Part of a small language model's weights.
Size: MLP 1024 SwiGLU, 47.6M parameters.
Architecture: rotary positions, untied embeddings, capped logits.
Training: a variant of Adam for these matrices, 353M tokens, 5381 steps.
Each number is 128 + 24 x the weight over its row's rms, rounded and kept within 0 to 255. Layers, rows and columns count from 0. The size above them is the row's rms in percent of the matrix's.

# layer 7 attention output (transposed), 384x384, rms 0.0396, rows 199-223, columns 128-191
size [107 104 106 103 111 109 104 115 107 106 112 102 103 107 103  95 108  97 104 110  99 125  97 102 110]
[[104 157 106 142 148 142 135 120 141 135 126 145 166 129 108 139 149 100  93 145 143 121 154 150 124 108 154 136 122 133 165 122 144 137  86 113 112 108 153 126 107 111  66 137 106 113 132 129 118 127 140 125 141  96 132 135 117 151 137 135 136 128 107 183]
 [157 165 120 152  92  63 192 157 141 112 136 179  88 143 145 181 141 137 107 107 109 132 156 137 134 145 159  96 105 134 113 136 104 123  74 149  97 122 152 125 130 154  99 153 138 126 124 144 132 132 154 153  70 142 153 137 115  97  84 157 141 114 128 109]
 [160 133 140 145 127 143 114 180 114 147 136 133 119 133 104 134  97 137 126 145 134 143 136 115 143 129 128 156 116 126 126 128  85 191 121 129  94 118 155 140 155 119 144 120 121 144 128 161 153 132 158 102  98  96 152 108 140 104 128 147 119 153 139 113]
 [166 106 155  89 155 100 132 122 142 140  99  90 167 151 128 130 131 143 130 151 143 130 177 138 133 150 140  86 179 105  93 158 101 111 156 145 162 116 109 123 117 124 124 131 128 140 146 126 146 125 102  91 150 146 127 140 136 103 173 130 162 118 120  85]
 [136 131  66  76 144 108 113 151 125 134 115  96 174 127 105  97 127 117 125 136 110  98 146 106 107 142 108 122 138 161 169 122  97 136 137 131 153 135 100 111 126 114 162 114 101 105 134 142 100 136  99 131 106 150 141 118 136 132 133 144 107 150 111  98]
 [136 120 134 129  79 140 110 140 135 107 140  96 136 118  99 149 133 124 144  91  86 135 138 132 121 113 147 135 148 119 129  89 164 111  77 119 113 119 113 174 135 118 165  96 122 124 131 132 130  74 128 150 116 139 136 117 144 128 159 161 133 133 179  93]
 [122 134 115 123 136 138 117 128 119 134 182 109 126 140 143 149 138 128 152  96 104 128 130 159 176 145 158  96 155 105 107 156 148 112 134 149 144  95 125 112 152 154 146 120 157 127 107 137 103 118 119 168 125 120 114 104 119 103 145 121 125 110 149  95]
 [126 147 114 143 108 131 130 109 139 102 122 175 160 136 114 156 163 126 141 101 151 109 156 172 142  85 143 167 112 120 106 134 127 139  72 105 114 107 160 146 159 112  83 125  92 127 120 127 119  91 135 140 152 132 124  91 100 117 134 135 134 128 166 183]
 [113 135 121 108  90 110 151 137 137 136 131  93 135 111 130 103 150 128 144 142 109 114 130  75 146 151 148 101  90 134 134 152 170 128 106 148 121 167 127 114 130 123 120 129 192 143 159 135 142 114  95 151 139 117 143 114 104 151 148 133 153 113 144 116]
 [134 152 124 126 111 123 110 155 127 142 139 112 119 111 133 109 108 164 149 141 134 123  68 117 133 141 124 131 129 121 122 120 142 172 207 111 131 135 136  73 116 141 184 111 141 107 118 130 151 164 102 127 115 118 113 149 163 125  73 134  74 133 137 119]
 [137 115 148 146 122 174 149 143 128 138 116 135 101 168 130 139 133 173 121 127 144 146 125 126 135 154 143 109  88 105  88 135  75 113 106 105 158 198 141 157 119 121 159 129 156 133 140 128 136 111 153 110 100 130 147 148 141 116 122 131 127 137  75 111]
 [132  59 122 107 148 182  92 142 119 134 117 132 121 128 142 121 133  98 161 131 148  96 128 120 141 138 121 115 157 104  90 119 155 140 114 105 139 129 145  89  93 156 106  96 132 118 123 127 147 131  94 127 153 156 153 129 110 102 151 141 110 105 127 139]
 [129 127 123 132 152  96 152 114 138  98  83 105 138 131 103 110 138 120  97 145 105 114 119 162  72  94 138 132 109 138 142 114  86 107 160 152  96 131 123 148 134 127 113 143  91 140  98 146  99 126 131  77  96 172 121 106 134 134  83 163  98 155  69 143]
 [ 93 140 122 163  75 134 138  93  89 128 125 138 119 146 116 130 161 122  90 123 133  95 162 157 137 115  98 151 103 165 126 110 126 117  46 129 144 129 189 101 127 117 125 128 111  91 142 112 171 108 136 143 165  89 110 153 143 132 126 104 156 107 158 167]
 [ 79 116 138 161 142  95 139 136 119 119 120 174 126 155 142 153 128 147 120 109 140 133 110 140 119 127 123  84  91 164 141 101 144 140 145 140 120  80 157 105 120 120 107 172 139 105 123 127 144 164 124 153 106  94 147 149 110 104  96  89  95 143  95 104]
 [113 178  87 106 155 123 143  93 137 126 105 150 132 126 123 138 181 113 103 134  97 139 145 171  99  88 132 135 139 146 172 139 125 107 114 159 148 114 134 160 135 120  98 136  76 142 150 121 106 134 148 137 137 138 102 153 144 128 151 115 141 122 121 141]
 [161 104 174 143 133 150 124 163 152 137 146 125  92 119 122 106 124 129 147  95 148 114 102 101 125 122 120 158 131  88 108  92 129 139 131 129 100 104 107 137  94 133 118  71 164 142 121 103 159 134 150 149 156 153  74 174  84 126 133 100 138  90 167 149]
 [135 123 111 137 151 123 156 153 132 129 127 120 166 116 119 130 144 137  95 162 135 146 144 142 127 127 163  97 142 138 112 115 126 120 134 109  87 178 132 145 130 145 161 117 102 106 104 137  96 129 109 100  81 128 146 120 114 135  80 118 120 174  79 133]
 [114 140 109 104 136 133 128  82  88 136 117 106 175 121 166  78 132 155 133 147 114 138 127 139 135 155 111 159 145 165 164 109 133 108 148 130 129 174  95 128 157 109 124 129 157 116 139 107  99 109  69 124 138 133 126 121 133 151 172 138 131 161 117 101]
 [104 160 120 150 133 141 135  88 102 120  81 166 155 147 142 127 153 121  68 150 150 132 146 145 114 117 126 136 109 171 153 129  92 122 119 123 103 141 187 138 153 119  83 167  72 139 157 125 129 123 111 111 122 140 177 128 139 125 117 132 123 147 103 176]
 [129 136  89 168 125 115 128  93 140 154 102 125 142 113 126 110 126 110  84 117  86 128 139 146  76 141 109 122 127 174 175 134 147 101 136 143 117 132 117 139 176 102 169 164 140 111 161 138  98  97 164 106 128 165 138  87 137 142 119 126 121 101 106 156]
 [117 115 128 140 101 120 123 117 143 131 138 139  96 129 137 155 139 116 104  89 115 111 113 156 118  98 137 103  97 111 113 106 127 102 146 111 156 117 180  85  77 144 109 128 139  84 107 116 159 156 121 152  91 145 121 157 152 142  79  98 105  99 103 147]
 [110 129 122 152 140 120 136 108 125  97  81 105 143 124 132  89 179 104  80 160 140  97 158 150 119 137 132 127 124 142 150 148 144 117 120 114 102 154 161 184 173 128 131 106 124 129 115 134 119  95 127  96  98 164 172 104 114 130 139 129 104 156 129 135]
 [134 108 148 124 108 141 127 126  95 128 156 103 115 151 141 135 152 123 175  63 125 126 125 141 127 127 114 125 105 108 107 156 142 110  69 123 172  83 128 155 121 104 163 111 155 148 144 140 156 108 142 184 129 141 126 137 126 123 164 124 152 117 176 106]
 [114 156  87 151 178  77 124  97 181 127  93 153 163 121 139  90 146 112  62 157 118 103 136 118 108 101 146 102 142 141 140 124 144 154 144 140 107 121 145 133 127 128  85 112 138 140 117 116 142 117 131  99 168 128 158 115 130 154 109 124 142 142 112 165]]
# layer 7 attention value, 384x384, rms 0.0505, rows 200-223, columns 128-191
size [ 98 102  98 109 102  93 109 105 105 107 102  99  99  99  93 106  89 107 102 102 118  94  99  97]
[[186 102 127 134 112 162 121 118 108 140 134 115 141 133 110 147 165 118  88 104 125 135  80 114 134 167 168 150 109 117  93 148 130 185 114  84 116 131 118 126 107  99 139 126 107 128 140 120 113 147 117 171 146 123 156 147 127 119 125 140 100 131 122 137]
 [153 138 143 101 166 124  81 117 102 105 119 168 115 118 116 165 146 129 109 120 152 115 139 108 129 171 118 154 128 139  67 126 148 111 166 110 164 181 148 182 177 103 142 162 178 129 156 105  97 103 139 135 150  94 140 104 181 138 116 148 116 130 154 148]
 [ 75 114 118 154 116 137 103 119 122  77 108 154 120 125 138 144 153 142 108 103 132 110 130  98  97 117 169 141 128 168 126 153 110 108 132 147 145 152 133 117 161 140 118 167 137 149 163 107 163 138 154 116 154 104 159 145 185 120 111 134 133 136 194 193]
 [129 114 126 145 116 139 107 116 167 119 123 167 156 153 121  96 159 154 112 119 148 120 122 145  97 129 146 145 127 102  95 115 144 125 153 135 112 111 133 187 123 179 118 142 164 124 146 118 124 152 105  83 103 109 148 103 121 164 135  99 125 119 112 125]
 [113 154 187 125 137 103 159 137 173 114 155 172 137 131 151 144 152 110  91 144 116 115  62 133  72 128 158 113 146  86 141 150 107  98 126 124  89 150 142 141  95 168 118 122 111 182 117 117 127 150  98 117 149 172 150 132 141  91 105 131 140 162 167 126]
 [107  98 129 105 134 184 144 166 168 155 137 102 133 113 126 107 155 147 147 171 131 121 122  98  90 148 134 108 117 112 158 122 103 103 112 108 100 153 126 117 156 112 178 112 126 132 106 106 139 141 109  87 108 150 170 116 157 106 120 168 145 156 176 150]
 [105 144 151 105 133 129 136 108 132 128 134 110 123 133  87 118  94 118 125 155 103 126 148 148 124 147 148 146 117 126 167 119 132 117  98 145 113 131 113 144  82  88 148 140 133 126  87 123 151 104 146 145 138  97 137 136 114 142 135 159 146 120 161 111]
 [159 145 173 148 125 106 134  44 155 115 134 160 139 129 154 136 143 115 144 127 111 131 102 103  92 119 140 195 106 163 100 161 115 101 140 159  86 165 106 144 141 158 130 138 118 114 163 124 115 141  88 155 129  99 146 130 101 115 102 127 164 135 102 104]
 [153 111 125 149 163 109 157 140 130 121 124 150 106 120 111 114 149 154 120 100 175  91 130 116 110 103 138 193  97 108 170 157 161  95 146 131 147 138 117 186 131 179 100  91 157  97 133 107 145 113 170 155 114 107 148 135 108 133 101 133 145 115  67  75]
 [145 118 110 121 116 122 122 169 117 148  96 158  92 117 120 141  98 165 145 104 168 127  88 145 152 152 109 136 132 135 117 148 111 129 124 121 123 187 115 149 145 122  91 133 165 110 132 110 141  91 108 112 119 110  99 153 137 160 193 107 110 163 144  92]
 [144 129 119 180  91 103 145 144 164 104 188 114 158 135 134 123 109 139 146 158 155 137 147 134 114  78 126 156  92  72 112 144 149 157 119 131  93 132 169  82 137 156 132 134 121 145 159 110 124 118  74 126 122 106 116 126 107 128 121  91 160 104 121 104]
 [135 154 101 108 123 157 144 128  99 117 112 121 101 126 101 106 155 129 127 136  88 131 132 146 184 140 148 177 137 119 117 165 143 185 155 118 152 135 131 168 171 107 122 146 122 132 156 108 110 132 153 147 129 140 149 114 111 113 129 127  87 154 145 115]
 [ 96 150 100 107 120 126 109 133 131 144 116  86 112 145 116 113  85 160  80 120 101 116 150 126 120 155  98  81 129  87 149 120 135 108 118 125 109  79 103 134  68 112 105 116 134 149 145 181 122 113 167 122 113 105 130 152 111 128 142  93 115  89 130 114]
 [166 112 172 179 131  80 134 163 115 105 165 103 122 120 126 158 155  78 171 144 135 108 140 105 126  65 141 142 136 135 137 144 129 127  96  91 159 102 100 133 150 129 169 109 136 118 124 150 134 145 118 135 123 130 128 132 120 131  92  84 138 157 130 152]
 [135 135 134 113  95 128 111 134 104 141 132  60  84 148 133 122 112 109 107 132 100  96 133 141 150 133 153 162 152 160 144 121 112 130 128 128 128 120  93 130 118  97 121 186 139 132 153 148 166 127 173 135 139 135 147 105 105  91 124 155 122 125 122 136]
 [127 103 136 175 151 110 101 147 108 132 160  92 152 103 149 125 139  85 157 139 138 150 109 122 116 117  99 105  96 119 130  92 132 100  83 124 146 133 129 122 112 141 110 119  72 168 129 151  87 107  95 163 120 116 150 159 165 154 121 149 117 111  90 105]
 [167 145  94 112 126 115 142 166 127 139 100  69  84 136  76 143 136 125 106 101 113 102 163 142 128 121 101  76 120 135 104 119 126 153 150  66 159 104 152  95 137 134 127 137 160 147 134 126 105 111 113 113 136 136 143  89 145 115 152  85 117 163 127 106]
 [103 170 173 158 111 112  78  54 136 106 160 144 103 146 147 105 151 106 134 110 101 151 166  75 107 105 106 173  91 113 102 118 137 135 112 176 127  91 125 131 121 166 115 111 122 124 119 137 125  94 145 118 126 148 143 117  90 143  81 143 140 121 132 103]
 [ 99 133 111 143 121 105 138 102 134 122  85  93 116 157 114 140  92 113 105 103 107 102 210 133 131 126  95 147 126  86 139 147 138 161 133 145 146 118 125 122 102  78 123 159 155  89 121 149 128 129 164 121 147 106 110 135 126 162 150  85 139 123 154 111]
 [116 172 139  64 103 115 104  79 103 137 132 160 136 106 165 129 139  98 151 145 105 109 144 124 162 133 134  97 124 116 153 117 125 124 133 117 164 124 126 124 124  88  85 144 137  95 143 154 127 125 141 142 119 163 115  85 117 141 113 160 149 127 126 137]
 [128 125 117 124 128 105 135 173 150 149 101  85 131 132 161 125 145 107 124 128 115 112 154 145 126  78 153 116 141  92 165 106 124  97 113  44 149 144 107 100 106 129 152 111 134 143 110 134 136 114 167 138 130 116 148 136 107 107 127 111 134 153 135 141]
 [143 183 133 104 143 132 121 114 103  91 121 128 151 105 124 137 117 112 150 119  93 131 137  99 139  97 158  96 195 110  96 135 161 117  90 117 134 146 117  95 139  94 134 147  88 125 153 140 160 129  87 159 152 113 115 132 118 112 125 180 113 136 128 164]
 [115 148 160 129 150  94  99 162 126 124 129 144 183 102 169 130  98 153 110 184 153 131 121  96 134 145 116 124 110 153 146 144 138 103 161 123 131 136 146  85 122 112 150 119 143 122 138 142 100 121  94 115 126  88 154 120 127 109 139 140 124 113 193 161]
 [120 174 152 116 112 155 104 105  98 113  89 120  99 116 110 143 133  71 128 107 110 134 135 145 169 146  95 101 119 132 111 125 117 137  99 169 151 104 133 122 149 134 136 170  85 114  90 167 114 106 119  90 144 103 126 132 147 135  82 117 127 117 128 104]]
# layer 7 attention query, 384x384, rms 0.0531, rows 224-251, columns 128-191
size [ 79  95 104 103 126  91 101  99  78  84 103 119 120  96 107 101 104 106  98 103 104 101 107 100  99 102 109  99]
[[123 175  85 142 114 134 138 120 166 137 122 138 168 165 141 155 134  93 154 167 122 138 130 108 110 110  75 130  92 123 161 129 128 164 100 133 130 139 103 100 137  83 153 110 108 122  85  95  89 133 128 116 100 148 116 130  89 140 132 174 125 144 133 126]
 [122 110 143 134 113 133 164 120 124  98 115 120  85 156 105  95  99 106 115 138 114 105 153 180  94 185 109 114 158 121 159 140 167 152 157 133 163 129 136 158  99 101 141  95 125 146 164 109 123  93 172 104 180  69 145  90 132 164 141 118 103  87 115 147]
 [213 134 149  90 126 170 121 131 106 120 130 142 125 123 116 108 134 123 137 113 141 105 140 152 139 149 165 130 149 122 153 169 176 171 109  89 123 101  69 138 144 111 161 141 106 170 134 186 133 105 167  97 145  87 142 138 107 126 124 161  91  89 117 108]
 [ 89 164 132 130 138 150 166  84  96 128 168 148 137 184 130 126 154 114 102 136 174 147 110  78 123 129 106 173 116 130 129 117 144 135 157 148 137 187 140 125 123 148  92 122 192 121 149  79 168 109 102 116 123 188 138 114 128 159 108 123 140 122 131 140]
 [128 120 127 114 108 160 150  90 123  99 174 128 162 178 110 126 126 172 158 150 129 148 185  92 131 151 100 141 110 105 104 133 150 112 101 134 105 155 105 134  92 119 113 127 150 143 146 113 131 126 123 140 100 187 128 169  99 106 143 158 161 147 148 114]
 [112 119 149  93  99 119  59 133  77 135 137 119 141 114 105 137 123 132 118 168 113 118 122 116 130 154  88 126 123 157 157 176 146 113 108 113 119  84  97 135 145 127 110 160 118 120 145 127 143 103  93 108 105 106 122 133 130 114 125 164 155 175 151 109]
 [123 135 135 147 135 146 111 146 127 176 154 119 132 103 165 161 111 135 172 121 146 122 151  97 169 122 104 152 111 144 117 171 152 118 120 105 167 122 150 158 130 158 134 125  78 139 145  93 108 126 151 115 129 147 159 138 105 107 141 183 145 108 107 123]
 [130 116 128 144 138 148 147 130 111 162 149 128  86 145 141 129 109 117 155  87 122  85 170 140 128 144 178 136 107 122 112 178 172 131 126 152 171 126 173 120 121 171 181 125 121 147 127 104 132 152 122 173 151  86 123 147  82 176 128 116 127 151 121 175]
 [151 122 148 135  93 130 162  82 160  95 105 133  95 123 125  87 124 155 141 115 126 116 118 106 148 141 146 130 151  93 125  91 130 168  70 126 133 114 103  99 126 119 151 131 137 157  97 155 144 124 147 118 110 121 135 127 163 105 134 157 104 153 144 126]
 [ 88 138 130 118 163 106 126 128 122 136 131 104  83 126  98 114 105 105 123 158 144 101 126 157 141 139 120 148 120 141 107 130 168 148 137 184 133 181 159 125 116 118 114 136 138  80 153  97 153  94 136 166 142 151 137 118 130 177  91  93 134 133 121 109]
 [118 101 138 106 153 158 149 120  72 105 139  93  60 135  88  88 126 125 108 150 137 115 147 195 114 122 117 142 114 128 136 166 166 140 173 130 176 147 145 159 129 112 103 127 135 113 171 124  97  86 149 130 176  98 150 105 129 162 124 162 102  96 135 142]
 [137 150 169 109  82 104 134 112 128 151 155 121 212 179 133 127 142 113 122 121 118 140 125  75 129 132 103 105 115  85  97 121 124 137 103 127  96 156 113 127 140 118 118 140 182 130 127  90 134 114 118 139  87 162 108 202 113 103 107 102 143 140 137 137]
 [114 107 117 136  81 126 105 146 136 154  81 126 128  69 103 115  89 116 157 106 101  88 128 120 135 131 148  83 131 130 105 130 131 148 107 135 118 105 116 121 147 135 117 127 104 142 100 190 123 159 137 104 112 101 123 100 157 146 126 127 126 151  62 132]
 [127  95 132 143 103 155 131 139 133 136 106  99 132  97 127 132 164 127 172 125 105 101  95 136 119 159 130 160 116 121 185  80 148 155 137 146 134  94 136 154  93 149 130 111 121 118 148 156 173 133 125 140 169 132 147 139  96 169 175 131 183 140 156 157]
 [146 119 146 127 130 134 120 153 121 106 174  84 153 116 111 160 157 133 150 138 104 127 143 133 145 104 154 149 153 105 147 111 143 158 143  86 124  99 102 123 104 105 111 134  73 161 157 135 116 158 152 131 145 108 114 168  88 185 100 127 135  99 129 136]
 [116 161  99 149 104  83 142 123 101 161 152 128 136 145  72 118 121 130 132 155 149 160 146 170 123 140 148 115  83 143 144 107 115 116 159 162 153 179 131 107 128 146  94  88 132 152 119 161 110 147 119 122  97 111 138 128 139  91  96 123 126 140 129 118]
 [127 104 152 105 135 134  80 135 139  92 126 131 120 145 109 136 143 101 141 120 131 122 134 137 154 141 140  77 144 152 113 187 115 129  67 194 126 101 122 126 116 116 179 159 124 177 148  80 168 112 131 146 134 118 105 121 122 130  73 127 131 116 119 119]
 [155 136 128 140 152 120 130  92 146 147 164 146 122 133 111 118 150 156 165 132 111 150 102 134 107 145  96 167 161 110 119 111 114 165  78 109 111 118  66 156 132 157 127 135 101  86  80 142 100 113 133 101 124 112 123  84 130 122 147 150 104 129 138 116]
 [180 122 119  93  98 131 140 122 102 124 155 137 147 113 103 134 147  76  87 125 130 128 101 112 140 131 116 147  68 120 149 149 131 168 149 103 135 128 121 110 147 139 151 118 157 143 119 147 123 121 111 126 143 119 144 111 127 142 155 112 137 128 116 135]
 [127 129 122 110 132 141 147 112 152  93 120 113 136 106 100 123 100 118 147 146 143  89 119 148 171  90 135 180 154 126 153 182 177 124 112 128 142 128 151 148 106 128 132 112 138  96 116 136 148 132 158  79  91 104 160  86 138 140 117 138 103 136 113 159]
 [132 108 119 168 131 150 150 148 105 127 116 125  85 152 128 115 116 130 110 166 147 122 116 147 175 104 177 133 107 156 125 118 149 115 176 116 125 123 135 110 101 168  80  82 128 131 159 124  89 109 124 144 148 155 132 175  91 109 101 120 156 173 128 116]
 [144 135 135 119  92 166 130 117 118 118 124  82 152 126 142 163 117 104 115 149 154 137 145 136 158 153 131 156 113  95 147 125 139 129 173 111 186 115 147 138 153 137 117 162 103 139 155 131  99  97 121 194 110 109 134 133 114  95 128 125 111 146 118 135]
 [172 111 159 139 145 165 147 155 124 101 130 129 144 158 138 114 108 119 147 122 130 119 141 160 110 158 168  95  95  85 112 173 127 168  94 158 118 112 125 122 140 116 122 167 168 158 106 179 110 116 115 158  99 102 157 158 111 124 121 128 125 156 134 135]
 [148 145 105 135 119 131 157 166 155 112 140 145 140 147  97 116 118 129 140 146  91 123 127 188 117 123 142 151 136 140 104  91 109 180 126 139 110 182  84 131 113 163 147  92 119 137 143 136 107 141 137 116 112 139 108 107 125  99 102  87 124 134 106 122]
 [ 90 109 100 186 119 113 119 152 122 150 134 176 142  83 123 118 121 146 114 114  81 130 127 133  79 148 152 120 109 144 124 116 113 106 144 131 101 107 107 138 157 131 118 153 149 149  89 128 111 122 108 114 136 126  98 141 146 128 149 125 135 157 126 127]
 [138 123 131 117 156 125  97 135 131 161 151 142 143 119 141 119 117 134 167 144 150 114 177 152 115 173 116 125 171 132 114 161 132 135  83  75 142  88 105 146  78 115 148 118 135 132 117 128 137 130 144 150 153 133 107  89 103 138 156 123 114 128 108  92]
 [126 115 159 130 125 106 136 123 134 120 153 127 131 114 126 143 125 101 127 147 116 123 138 139 107 171 125  86 114 172  82  98  66 130 101 113 116 164  80 126 163 121 126 160 143 155 101  88  91 109 136 115 137 148 112  90 143  96  86 110 118 109 153 100]
 [131 153  96 151 114 122 135 126 153 106 155 157 128 134 136 113 135 163 150  99 134 130 130  99 132 193 156  71  89  93 105 161 106 169  78 126 122 134 150 155 151 114  98 114 178  98 113 169  95 157 139 122 120  99 115  95 148  96 140  97  92 130 102 150]]
# layer 7 attention key, 384x384, rms 0.0529, rows 224-251, columns 128-191
size [ 87  88  99  89  95 111 105 100  85  83  94 102 109 108 100  97 106 100  87 105 114  99 102  98 100  99 118 104]
[[158 124 146 156 168 123 151 152  88 125 131 140  90 156  95 167 130 135 109 102 117 141 149 116 152  92 120 109 126 147 154 107 149  86 128 131 166 147 107 160 130 112 116 158 106 105 118 103 134 100 111 114 138 136 113 123 138 100 119  98 157 133 146 120]
 [111 138 147 144 151 141 154 183 153 112 105 118 136 137 107  79 108 146 126 150 151  59  74 148 108 115 202 113 113 148  94 151 134 146  90 128 156 141 153 121 125 120 121 114 144 121 137 127 187 127 114 130 166 123 167 136 127 193 159 126 157 170 108 133]
 [114 144 107 119 149 145  80 139 162 154 106 125 148 100  96  92 141 123 103  81  98 101 138 154 117 143 139 145  66 173 125 131 130 115 119 182 137 135 158 123 149  98 103 129 171 138  93 127 164 133 144 105 172 121 154 103 145 169 111 116 164 125 100 185]
 [116 117 115 143 151 146 155 150 103  93 141 137 103 128 145 130 157 140 145 172 121 180 124 141  78 150 121 118 175 102 127 117 152  68 137 102 104 113 141 142 122 129  92 121 109 119 154 114 109 167 100 120  97 137 102 158  86  87 119 120 118  98 104 106]
 [105 141 151 102 165 151 156 160  93 125 113 127 112 119 142 139 147 101 154 118 103 131 120  92 170 138 138 108 183  97 135 135  97 181 143 122 186 113 139 101 131 135 135 119  86 105  99 101 131 145 130 189 137 136 116  94 126  84 146 185 131  96 111 133]
 [159 129 116 117  89  94 144 101 133 114 174 126 152 154 147 175 145 165 143 170 143 144  94 110 110 164 114 153  77 127 138 164 180 146 106 131  93 118 155 158 128 100 162 136 196 123 143 135 130 131 133 124  95 134 132 135 134 145 111 123 119 123 138 118]
 [111 129 111 129 137 118 159 153 151 119  97 116 163 105 161 118 157 130 150 102 118 149  85 179 113 141 157 162 110 117 107 113  99 138 124 157 113 138 157 123 126 146 131 130  53  74  94 157 147 146 116 142  95 140 154 148 121  93 126 166 122 116 169 146]
 [135 134 138 126 130 165 186  86 100 153 154 130 111 114 194 166 145 131 165  71 139 139 114 178 113 135 123 188 129 150 179 129 136 125 120 121 124 118 165 140 152 133 143 124 167 102 165 128 141 118 108 136  94 107 161 111 154 126 147 143  97 143 162 166]
 [118 146 150 104 126 135 167 137 129 139 166 121 115 189 112 161 106 128 148 134 105 140  99 160 148 143 115 162 131 185 158 111 133 130 144 165 107 138 148 116 152 135 138 157 103  91  88 128 121 101 144 145 130 153 110 169 124 119 115 113 163 128 131 146]
 [118 120 139 133 102 120 124 104 131 145 153 118 133 126 103  99 105 123 135 107  98 157 127 129 132 128 136 140 113 154 126 128 102 137 125 141 145  93  91 152 116 110 119 150 125 134 146 153 120  72 123  91 173 101 117  82 131 142 143 103 159 136 144 146]
 [ 93 113 113 149 146 163 128 118 127 163 121 139 117  73 101 115 135 118  90 124 129 125  98 121 101 102  91 120  90 150 119 127 144 147 140 150 137 133 117 160 142 132 109 152 120 114 131 138 142 113 128  97 139 137 156 135 128 150 116  79 200 163 132 125]
 [108 114 103 143 143  74 122 159 120  93 106 134 140 129 158 144 165 130 134 121 184 118 130 150 167 136 120 117 183 108 128 108  62 131 109 122 159 159 149 150 105 116 103 164  91 117  84 101 133 148 103 123 126  97 134 147 127  77 138 182 126 108 151 102]
 [122 119 137 118 129 133 184 146 103 115 102 122  92 116 128  77 125 150 128  98 126 111 139 143 127 123 172 150  96 171 126 115 165 144  95 173  86 103 130 148 164 143 110 145 112 125 129 105 136  82 140 122 152 116 170  83 144 188 114 105 134 167 127 137]
 [104 155 116 117  81 123 114 149 125 137 137 104 138 164 138 142 110 126 114 161 138 121 123 109 162 108 117 106 163 130 120 154 158 143  51 148 109  87 133 119 145 155 127 111 156 154 120 106 141 143 116 112 115 124 150 107 117 119 106 164 121 172 159 112]
 [ 92 114 133 114 122 137 129 127 119 122 101 162 130 108 138 141 121 137 131 104 149 130 118 111 137 114 123 152 129 137 137 134 124 166  81 123 140 153 159 136 123 149 160 168 121 102 112 132 119  99 151 152 153 127 126 134 163 120 122 138 104 176 179 147]
 [133 138 119 106  93 135 132 143  99 129 135 152 106 109  97 134 152  92 147 141 115 141 139  98  93 136  89 120 114 110 115 170 170 113  92 143 112 101  80 118 166 129 140 152 137 124 127 116 143 128 137 113 116 117 125 124 121 120 140 137 130 152 149  95]
 [ 83  99 139 103 112 106 179 143 144 131  75 117 133  96 147 117 145 167 135 138 112 145 114 110 163 132 119 137 103 115 122 142 159 159 117 151 111 117 188 130  91 122 131 115  91 125 122 124 129 111 108 135 131 115 157 122  78 128 150 114 114 124 183 126]
 [152 129 122 160 117 145  74 145 116 118 130 133 154  85  94 112 148 152 101 148 120 156 143 142 103 149 140 101 124 108 128 114 110 133 128  73 180 147  82 140 101 161 115 129  95 137 125 161 143 145 169 127 135 106 133 149 107 136 144 155 140 127 100 112]
 [142 138 125 144 125 140 120 125 157 102 120  67 120 141 171 108 160 108 133 164 154 131 113 172 120  84 102 128  84  98 123 147 158 112  75 112  87 120  82 158 129 173 133 119 163 127 155 150 141 130 128 123 133 147 107 158 150 145 127 123 173 127 133 117]
 [141 133 139 113 107 152 113 133 142 103 122 160 136  96 164 114 166 114 146 133 120 119 105 171 107 127 129 121 134 114 162 119 118 162 139 117 162 134 144 105 142 153 139 123  97 113 122 139 129 133  82 153 166  84 117 138  96 109 152 128 146 154 147 134]
 [168 130 142 140 107 116 122 190 138 128 139 161 130 127 155 130 163 101 181 134 163 108 127 139 174 112 134 130 168 100 180 121 106 141 108 113 152 163 131 142 119 136 167 139 113 125 133 135 131 117 149 134 163  80  98 102 165 163 142 130  97 159 175 165]
 [153 128 128 108  72 180 186 114 106 134 117 149 129 154 120 152 151  76 150 129 103 112 114 128 171 163 162 122 116 115 132 108 107  98 115 128 155 165 147 157 160 118  95 146  83 131 110 137 125  76 104 124 149 108 110 114  95 158 122 162 154 116 123 148]
 [120 114 164 156 125 127 100 121 131  98  94 130  97 144 146 143 166 176 153  76 147 132 139 148 142 114 124 135 112 145 153 135 158 107  90 144 121 138 134 168 120 185  89 118 171 106 129 124 131 125 118 145 123 121 135 148 114 145 172 144 134 134 135 132]
 [147 140 115  89 107 118 138 127  96 121  65 161 107 116 117  93  88 106 114 113 130 102 173  86  91 158 101 149 166 158 131 169 132 117 113 136 132  99  83 135 113 123 114 161 111 118 113 118  94 111 152 158 126  90  91 130 115 122 156 136  96 190 136 115]
 [138 108 119 146  94 111  89 120 156 140 173  84  93 140 120 161 134 155  98 148 111 135 126 133  94 143 141 124 110 157 106 164 163 106 116 135  79 120 125 151 131 129 153 144 208 149 146 136 144 139 130 133 105 145 111 136 109 118 107 104 138 120 115 124]
 [139 116 129 105 137 124  94 127 153 129 115 132 141 103 105 109 109 130  85 162 103 142  93  83 168 138  75 139 146 127 142 148 149 163 157 130 127  99 106  82 114 127 110  94 165 106 137 150 166 173 129 141  97 142 124 111 106  89 143  84 138 125  92 135]
 [132 126 160 107 144 127 128 116 136 118 149 119 107 168 112 127 133 133  88 169 102 149 160  94  96 130  88 159  94 112 141 131 145 137 117 116 150 145 127 130  97 123 145  97 166 152 164 123 138 120 130 105  97 135 131 146 115 143 144 104 142 130  94 130]
 [138 134 143 124 105 105 120 101 131 123 151 125  92 149 113 118 125 124  84 151  89 104 128 106 110 141 152 109 113 117 115 105 143 104 142 127 116  91 103 117 151 164 145  79 182 150 116 117 135 184 130 122  60 137 108 140 115 134 105 127 139 135 128 106]]